From a checkpoint of a small transformer trained on Wikipedia.
Size: width 192, 6 heads of 32, MLP 512 SwiGLU, vocabulary 1024, 7.48M parameters.
Training: 140M tokens, 5910 steps.
Each number is 50 + 10 x the weight over the matrix's rms, rounded and kept within 0 to 99. Layers, rows and columns count from 0.

# layer 7 MLP down, 192x512, rms 0.289, rows 0-25, columns 128-255
60 58 53 47 36 53 36 57 51 47 56 64 43 49 43 41 52 52 37 51 65 47 45 39 52 44 40 38 62 41 42 59 48 26 40 60 41 61 51 42 57 63 39 60 58 46 59 51 41 39 50 50 59 43 59 46 64 60 59 64 47 47 36 34 53 47 41 44 51 43 51 53 59 33 42 51 42 55 53 46 68 37 44 59 35 41 37 48 55 47 62 44 48 48 64 53 29 37 41 49 35 66 41 39 69 45 45 29 55 43 48 46 32 53 44 40 54 62 62 47 55 52 35 54 57 60 26 60
61 43 54 56 38 45 61 55 64 44 64 47 43 53 44 49 50 54 50 64 47 54 56 35 59 47 66 47 61 46 53 48 59 45 41 51 64 56 63 59 60 48 63 35 69 63 57 37 56 60 50 55 41 61 68 63 54 50 66 32 58 56 58 31 57 25 37 48 49 48 67 39 35 51 52 65 52 52 63 45 53 43 63 37 46 56 52 46 58 56 39 42 46 40 44 54 64 32 56 50 37 43 57 53 68 50 65 36 30 55 48 53 39 38 49 43 37 49 63 46 72 47 42 41 51 38 52 67
50 46 36 43 59 42 56 37 72 48 38 60 49 50 53 42 67 46 52 53 41 40 62 49 57 43 50 59 54 18 64 50 66 43 67 73 39 68 51 74 56 42 41 58 65 41 47 39 41 24 39 39 48 47 45 45 39 38 54 46 56 55 30 48 66 50 54 35 42 47 56 59 55 44 52 50 55 62 44 52 63 35 53 45 45 39 48 47 58 44 67 51 48 70 37 57 61 58 63 31 35 35 35 42 48 55 38 52 41 50 62 33 48 37 55 60 45 54 66 55 52 60 50 60 56 52 58 58
53 68 54 46 52 52 49 58 45 52 43 54 61 42 33 37 52 51 54 38 51 44 45 37 47 55 52 54 42 55 46 38 61 58 61 56 42 60 39 39 50 44 30 66 62 48 62 53 41 24 55 53 51 54 37 41 56 58 37 38 54 47 59 34 57 42 66 49 52 58 66 37 57 67 52 23 55 38 44 44 50 66 61 69 51 49 40 54 45 66 51 32 50 46 60 46 28 36 57 69 63 51 38 66 37 46 54 43 52 43 43 27 58 51 39 43 68 61 52 50 59 41 46 42 58 46 37 34
75 62 51 48 46 67 42 59 48 47 43 54 53 55 79 59 48 36 48 61 49 58 69 55 70 47 41 48 50 43 39 56 49 47 69 40 43 28 59 50 56 52 69 54 55 61 46 56 70 38 66 55 61 54 37 36 44 47 62 61 54 41 56 54 45 52 32 45 30 54 36 59 24 51 48 34 47 56 47 41 52 50 42 60 46 45 52 48 43 61 46 53 62 55 52 56 52 60 32 62 54 61 66 53 32 52 51 49 45 36 54 53 49 54 43 54 34 25 52 43 54 50 65 44 59 41 53 33
30 46 49 45 45 44 64 62 42 50 61 41 44 48 50 56 52 48 46 43 55 54 78 45 57 53 51 59 66 57 49 47 47 56 67 70 55 51 46 40 65 31 45 50 30 37 48 43 68 51 49 39 46 57 46 37 59 38 43 55 44 58 69 59 43 57 62 68 29 66 64 46 54 50 53 35 51 78 51 43 47 22 33 51 54 58 52 47 63 46 33 39 60 58 49 40 38 53 52 62 78 60 62 54 48 43 53 58 44 32 61 58 49 54 55 50 40 56 34 30 53 56 42 59 42 45 59 53
57 57 48 47 50 61 47 51 43 48 31 40 51 50 48 74 42 54 42 67 45 46 65 49 49 56 67 55 42 36 45 60 37 50 42 40 55 48 55 53 47 37 42 55 44 51 48 38 62 51 44 57 40 30 58 45 21 54 62 50 40 48 61 47 30 51 47 39 51 60 48 39 40 56 53 55 50 39 45 57 52 52 53 48 49 54 42 46 59 45 40 38 32 45 62 69 45 32 35 59 55 59 48 52 42 58 42 34 56 62 57 59 40 51 56 57 47 36 45 45 48 45 48 51 46 44 75 51
18 55 29 55 39 40 58 54 73 75 53 40 52 64 64 50 54 34 48 54 52 38 60 48 38 32 57 55 52 64 51 50 39 46 63 42 57 65 49 57 38 52 28 39 48 52 49 71 43 73 44 64 61 75 53 58 53 56 44 50 56 37 58 49 50 47 50 56 47 51 55 53 53 56 55 44 47 58 54 52 45 54 65 46 65 32 65 49 47 46 61 39 49 45 40 55 58 72 38 34 59 24 49 44 53 68 60 44 30 63 50 44 28 58 63 65 54 29 41 47 36 66 60 46 39 46 25 61
41 51 61 45 48 65 52 47 70 79 40 55 47 45 51 33 38 49 51 48 64 42 53 58 56 55 48 45 52 43 49 39 48 52 73 40 51 45 42 67 49 49 47 37 44 62 56 61 39 40 42 41 46 33 54 49 54 60 55 46 37 43 45 52 45 46 51 67 51 65 50 54 55 33 59 29 50 55 56 45 74 41 43 55 56 63 50 57 36 51 40 58 50 39 44 57 39 51 63 37 67 35 57 62 41 42 43 42 55 39 54 36 61 41 53 45 28 24 57 55 43 51 57 57 51 40 43 42
35 54 49 49 51 64 49 35 57 43 49 55 41 59 52 45 54 33 32 57 66 41 45 52 41 47 53 63 57 58 58 60 58 43 53 54 72 48 39 53 45 62 43 67 38 40 55 64 29 61 53 41 47 61 54 51 39 47 62 41 48 27 57 54 66 68 76 54 36 46 21 53 50 33 41 43 35 64 49 47 40 28 54 52 48 52 57 55 63 46 51 47 65 63 44 42 37 35 58 54 52 53 29 34 43 48 44 26 56 62 39 42 42 42 50 64 43 45 43 60 51 51 54 49 51 50 51 48
56 36 43 50 32 56 53 46 67 54 37 29 75 54 67 54 64 43 47 27 65 49 41 43 76 43 59 36 61 32 50 37 34 71 57 50 41 56 52 56 66 66 31 53 54 51 54 61 52 54 54 54 48 42 47 61 48 38 55 46 43 64 55 50 63 43 54 59 59 37 46 47 68 46 57 41 39 52 57 46 35 50 43 37 70 46 41 52 57 67 54 46 56 30 32 74 39 69 60 40 31 47 38 41 50 53 55 53 65 50 37 40 44 37 52 52 58 42 30 59 55 35 62 56 47 53 47 61
37 47 56 48 45 51 58 52 55 49 67 50 74 66 52 48 38 54 43 51 68 32 51 64 43 61 67 58 66 50 26 40 38 56 40 46 36 48 44 62 57 63 43 53 49 46 34 29 41 54 57 65 54 48 50 52 49 82 31 48 38 42 37 39 55 44 46 43 54 44 48 44 65 48 54 51 50 38 32 41 52 71 57 61 64 69 62 45 65 34 66 53 59 48 54 41 55 45 61 46 60 41 55 59 65 30 48 60 45 65 45 53 57 44 47 48 46 44 42 45 42 39 57 43 47 52 73 49
53 55 64 50 39 46 58 54 78 53 63 42 62 45 51 44 59 36 55 59 52 43 67 52 64 35 41 46 44 48 59 60 59 50 58 58 48 44 42 53 29 54 51 46 35 43 29 52 42 41 64 51 47 53 60 42 43 55 44 52 44 47 42 53 49 46 34 52 32 31 46 66 55 49 58 48 32 38 56 49 42 58 45 46 46 50 36 55 58 60 42 35 58 40 66 46 64 44 41 44 62 56 44 51 50 56 45 71 48 50 74 63 45 57 53 34 55 43 61 44 42 45 57 37 33 48 45 45
50 41 47 51 34 59 56 40 48 51 40 29 50 40 42 37 49 41 53 44 42 53 56 51 53 59 49 59 42 44 55 53 59 51 56 53 50 30 55 27 54 52 58 56 46 62 49 65 62 56 48 41 55 42 67 51 46 44 44 63 44 44 31 47 63 44 50 57 52 30 63 65 33 46 73 45 50 51 33 54 52 45 44 57 47 48 31 58 36 46 55 41 65 51 51 54 61 65 52 50 55 49 51 49 55 48 50 47 45 56 49 53 44 53 42 48 43 42 49 48 52 46 55 59 55 40 47 33
45 46 47 61 38 46 46 59 47 51 54 48 43 53 42 64 43 43 64 58 47 50 56 57 61 42 67 53 38 47 43 56 49 53 52 49 60 49 39 34 28 54 48 57 57 38 43 53 34 43 48 38 54 32 58 49 66 35 62 65 56 61 48 48 43 42 48 52 54 57 60 43 43 50 41 53 53 64 51 51 46 69 63 51 58 48 42 52 57 60 51 55 57 56 45 61 48 46 55 59 61 52 39 44 74 53 49 57 55 27 45 49 44 38 35 22 64 50 53 58 53 60 31 47 51 61 53 55
59 27 56 55 57 42 53 39 47 83 53 52 46 43 37 38 55 28 40 36 43 46 56 69 39 45 49 43 42 53 45 50 39 62 55 49 41 50 45 67 48 39 53 64 42 62 53 52 36 42 45 41 33 54 52 47 53 46 52 57 46 43 54 41 44 48 47 39 54 57 31 53 49 49 54 62 48 37 40 40 54 47 42 52 52 53 38 56 75 36 58 59 51 55 52 64 55 49 52 50 56 22 50 38 51 53 65 66 35 43 50 60 52 48 30 56 34 42 52 40 50 48 37 41 65 33 53 51
47 55 48 33 43 52 29 42 36 38 48 38 33 32 64 53 67 73 44 56 31 51 47 36 18 53 27 42 48 57 62 67 59 62 45 68 39 61 52 46 42 51 58 56 49 55 66 52 41 32 63 46 52 35 51 53 57 36 49 46 62 53 54 57 60 65 57 48 57 54 43 35 38 46 42 71 54 64 52 48 56 60 41 57 59 32 42 36 52 48 33 47 55 39 43 62 52 54 34 63 45 50 56 41 33 61 63 61 39 51 54 49 56 47 76 44 59 47 45 43 55 34 43 41 34 58 35 67
57 35 63 43 34 49 36 57 35 32 45 57 57 48 50 52 45 63 42 63 53 54 67 48 45 41 51 69 42 50 54 56 61 44 52 62 44 74 55 53 60 46 54 26 57 56 53 54 60 55 35 66 56 76 41 53 48 45 44 39 51 35 48 67 46 76 52 51 43 53 54 53 53 30 59 62 53 55 52 57 50 34 63 36 52 61 40 51 36 29 55 60 55 43 48 28 57 49 57 48 55 47 48 35 54 37 24 51 51 50 54 43 41 46 34 49 45 62 55 57 48 42 46 46 43 69 55 44
38 44 63 51 61 42 55 53 57 55 57 48 48 51 64 43 56 38 62 42 52 50 52 52 53 51 42 62 43 55 39 27 42 55 60 48 57 53 42 51 48 40 61 55 64 40 57 61 45 46 58 50 45 51 41 45 57 58 49 45 36 52 46 56 44 51 60 59 56 40 53 50 46 56 50 51 44 52 47 59 45 50 59 56 64 47 53 46 51 42 51 52 66 58 49 56 47 41 41 55 60 30 53 70 70 41 44 36 51 40 37 54 44 68 46 46 48 74 58 64 46 66 38 64 45 56 49 49
60 36 48 62 52 45 62 52 50 46 61 44 51 48 53 57 51 53 63 62 64 53 48 45 51 50 45 56 50 59 45 40 50 49 44 45 41 50 51 50 49 44 50 56 45 61 55 46 46 56 45 55 55 41 40 44 50 62 62 61 36 63 64 49 41 49 45 48 46 30 60 45 36 61 59 54 32 43 48 57 41 53 39 69 54 51 55 49 42 47 38 37 48 48 29 44 50 39 65 51 42 38 61 48 39 57 55 50 52 61 50 76 53 40 49 25 65 52 50 40 60 60 56 60 61 38 56 44
46 50 57 46 40 63 46 53 35 40 57 48 27 62 47 42 54 50 49 41 54 54 54 56 53 54 59 37 58 38 43 62 41 50 57 52 40 63 31 52 37 47 49 37 67 46 34 41 55 42 62 39 54 49 38 53 66 49 45 59 67 46 60 58 44 53 49 34 60 53 38 48 38 55 45 54 66 45 41 53 61 45 59 52 60 46 66 43 50 54 58 43 41 55 47 31 43 55 58 43 33 50 54 43 64 55 59 38 65 62 49 68 58 43 60 71 43 49 48 46 58 61 46 46 49 52 45 71
48 33 55 46 40 43 38 43 59 40 46 47 54 53 64 59 54 57 55 60 49 42 52 55 36 49 38 35 44 63 38 60 46 53 44 26 71 53 55 49 52 46 67 70 40 69 20 45 34 68 48 60 48 62 42 50 49 37 69 66 39 46 44 45 47 41 39 49 38 54 43 52 37 55 40 51 50 56 68 43 32 53 39 52 52 52 56 60 27 48 45 58 44 46 35 52 30 54 58 41 60 41 55 56 37 53 49 55 47 53 55 42 59 46 31 47 56 59 38 50 51 48 47 49 43 61 51 41
51 58 68 44 55 58 53 45 52 45 62 65 34 58 47 30 44 46 37 52 53 62 41 50 42 56 30 60 52 36 28 36 43 51 43 59 54 63 63 60 58 30 30 58 57 57 57 42 55 56 45 55 42 44 53 63 55 64 39 51 31 34 36 50 25 56 32 65 57 51 34 40 42 57 70 48 55 36 62 53 40 34 64 29 57 39 58 59 46 59 35 56 55 39 54 54 59 48 59 46 48 51 57 49 44 54 54 52 59 48 49 73 46 31 49 45 66 50 39 48 45 60 50 51 38 43 49 49
46 43 44 70 56 48 43 43 56 68 59 78 30 39 35 43 34 63 49 40 53 55 65 52 48 48 41 51 37 51 53 40 49 62 57 54 47 50 38 65 55 41 65 49 51 50 35 44 44 49 34 51 37 42 40 68 46 60 42 39 49 53 60 53 45 58 53 58 42 53 58 57 40 53 64 49 40 50 48 55 47 36 60 64 62 47 52 34 49 56 47 46 63 22 46 54 64 50 65 37 35 55 43 57 62 49 40 59 48 60 32 44 39 59 64 52 48 62 48 58 53 28 46 52 57 59 48 40
45 46 52 32 47 34 63 42 49 55 81 53 71 52 53 66 54 40 53 64 43 54 62 49 66 42 37 48 66 50 29 54 41 44 43 43 33 43 49 38 60 49 62 55 54 38 46 68 59 68 62 56 52 55 53 60 56 44 54 49 31 55 57 34 34 50 68 64 48 60 55 23 54 65 53 47 50 52 42 47 47 47 70 28 31 44 32 52 53 52 43 55 38 50 56 43 59 29 33 41 45 36 57 42 60 45 39 39 48 43 58 59 73 52 69 53 58 50 58 67 64 62 43 60 51 42 50 67
51 50 51 40 54 36 44 61 36 55 50 41 53 60 41 61 53 55 57 30 47 33 50 38 58 46 48 49 65 57 57 50 42 63 61 66 41 53 62 53 42 58 48 44 68 39 44 51 46 41 60 36 42 72 52 47 42 50 48 35 57 35 53 61 65 67 58 42 61 47 50 53 35 41 44 47 40 62 42 54 29 47 40 37 48 48 55 76 51 60 27 49 65 76 61 70 47 52 49 63 75 39 45 70 67 18 52 66 76 56 63 48 38 66 56 52 36 59 65 49 50 43 40 35 40 66 48 51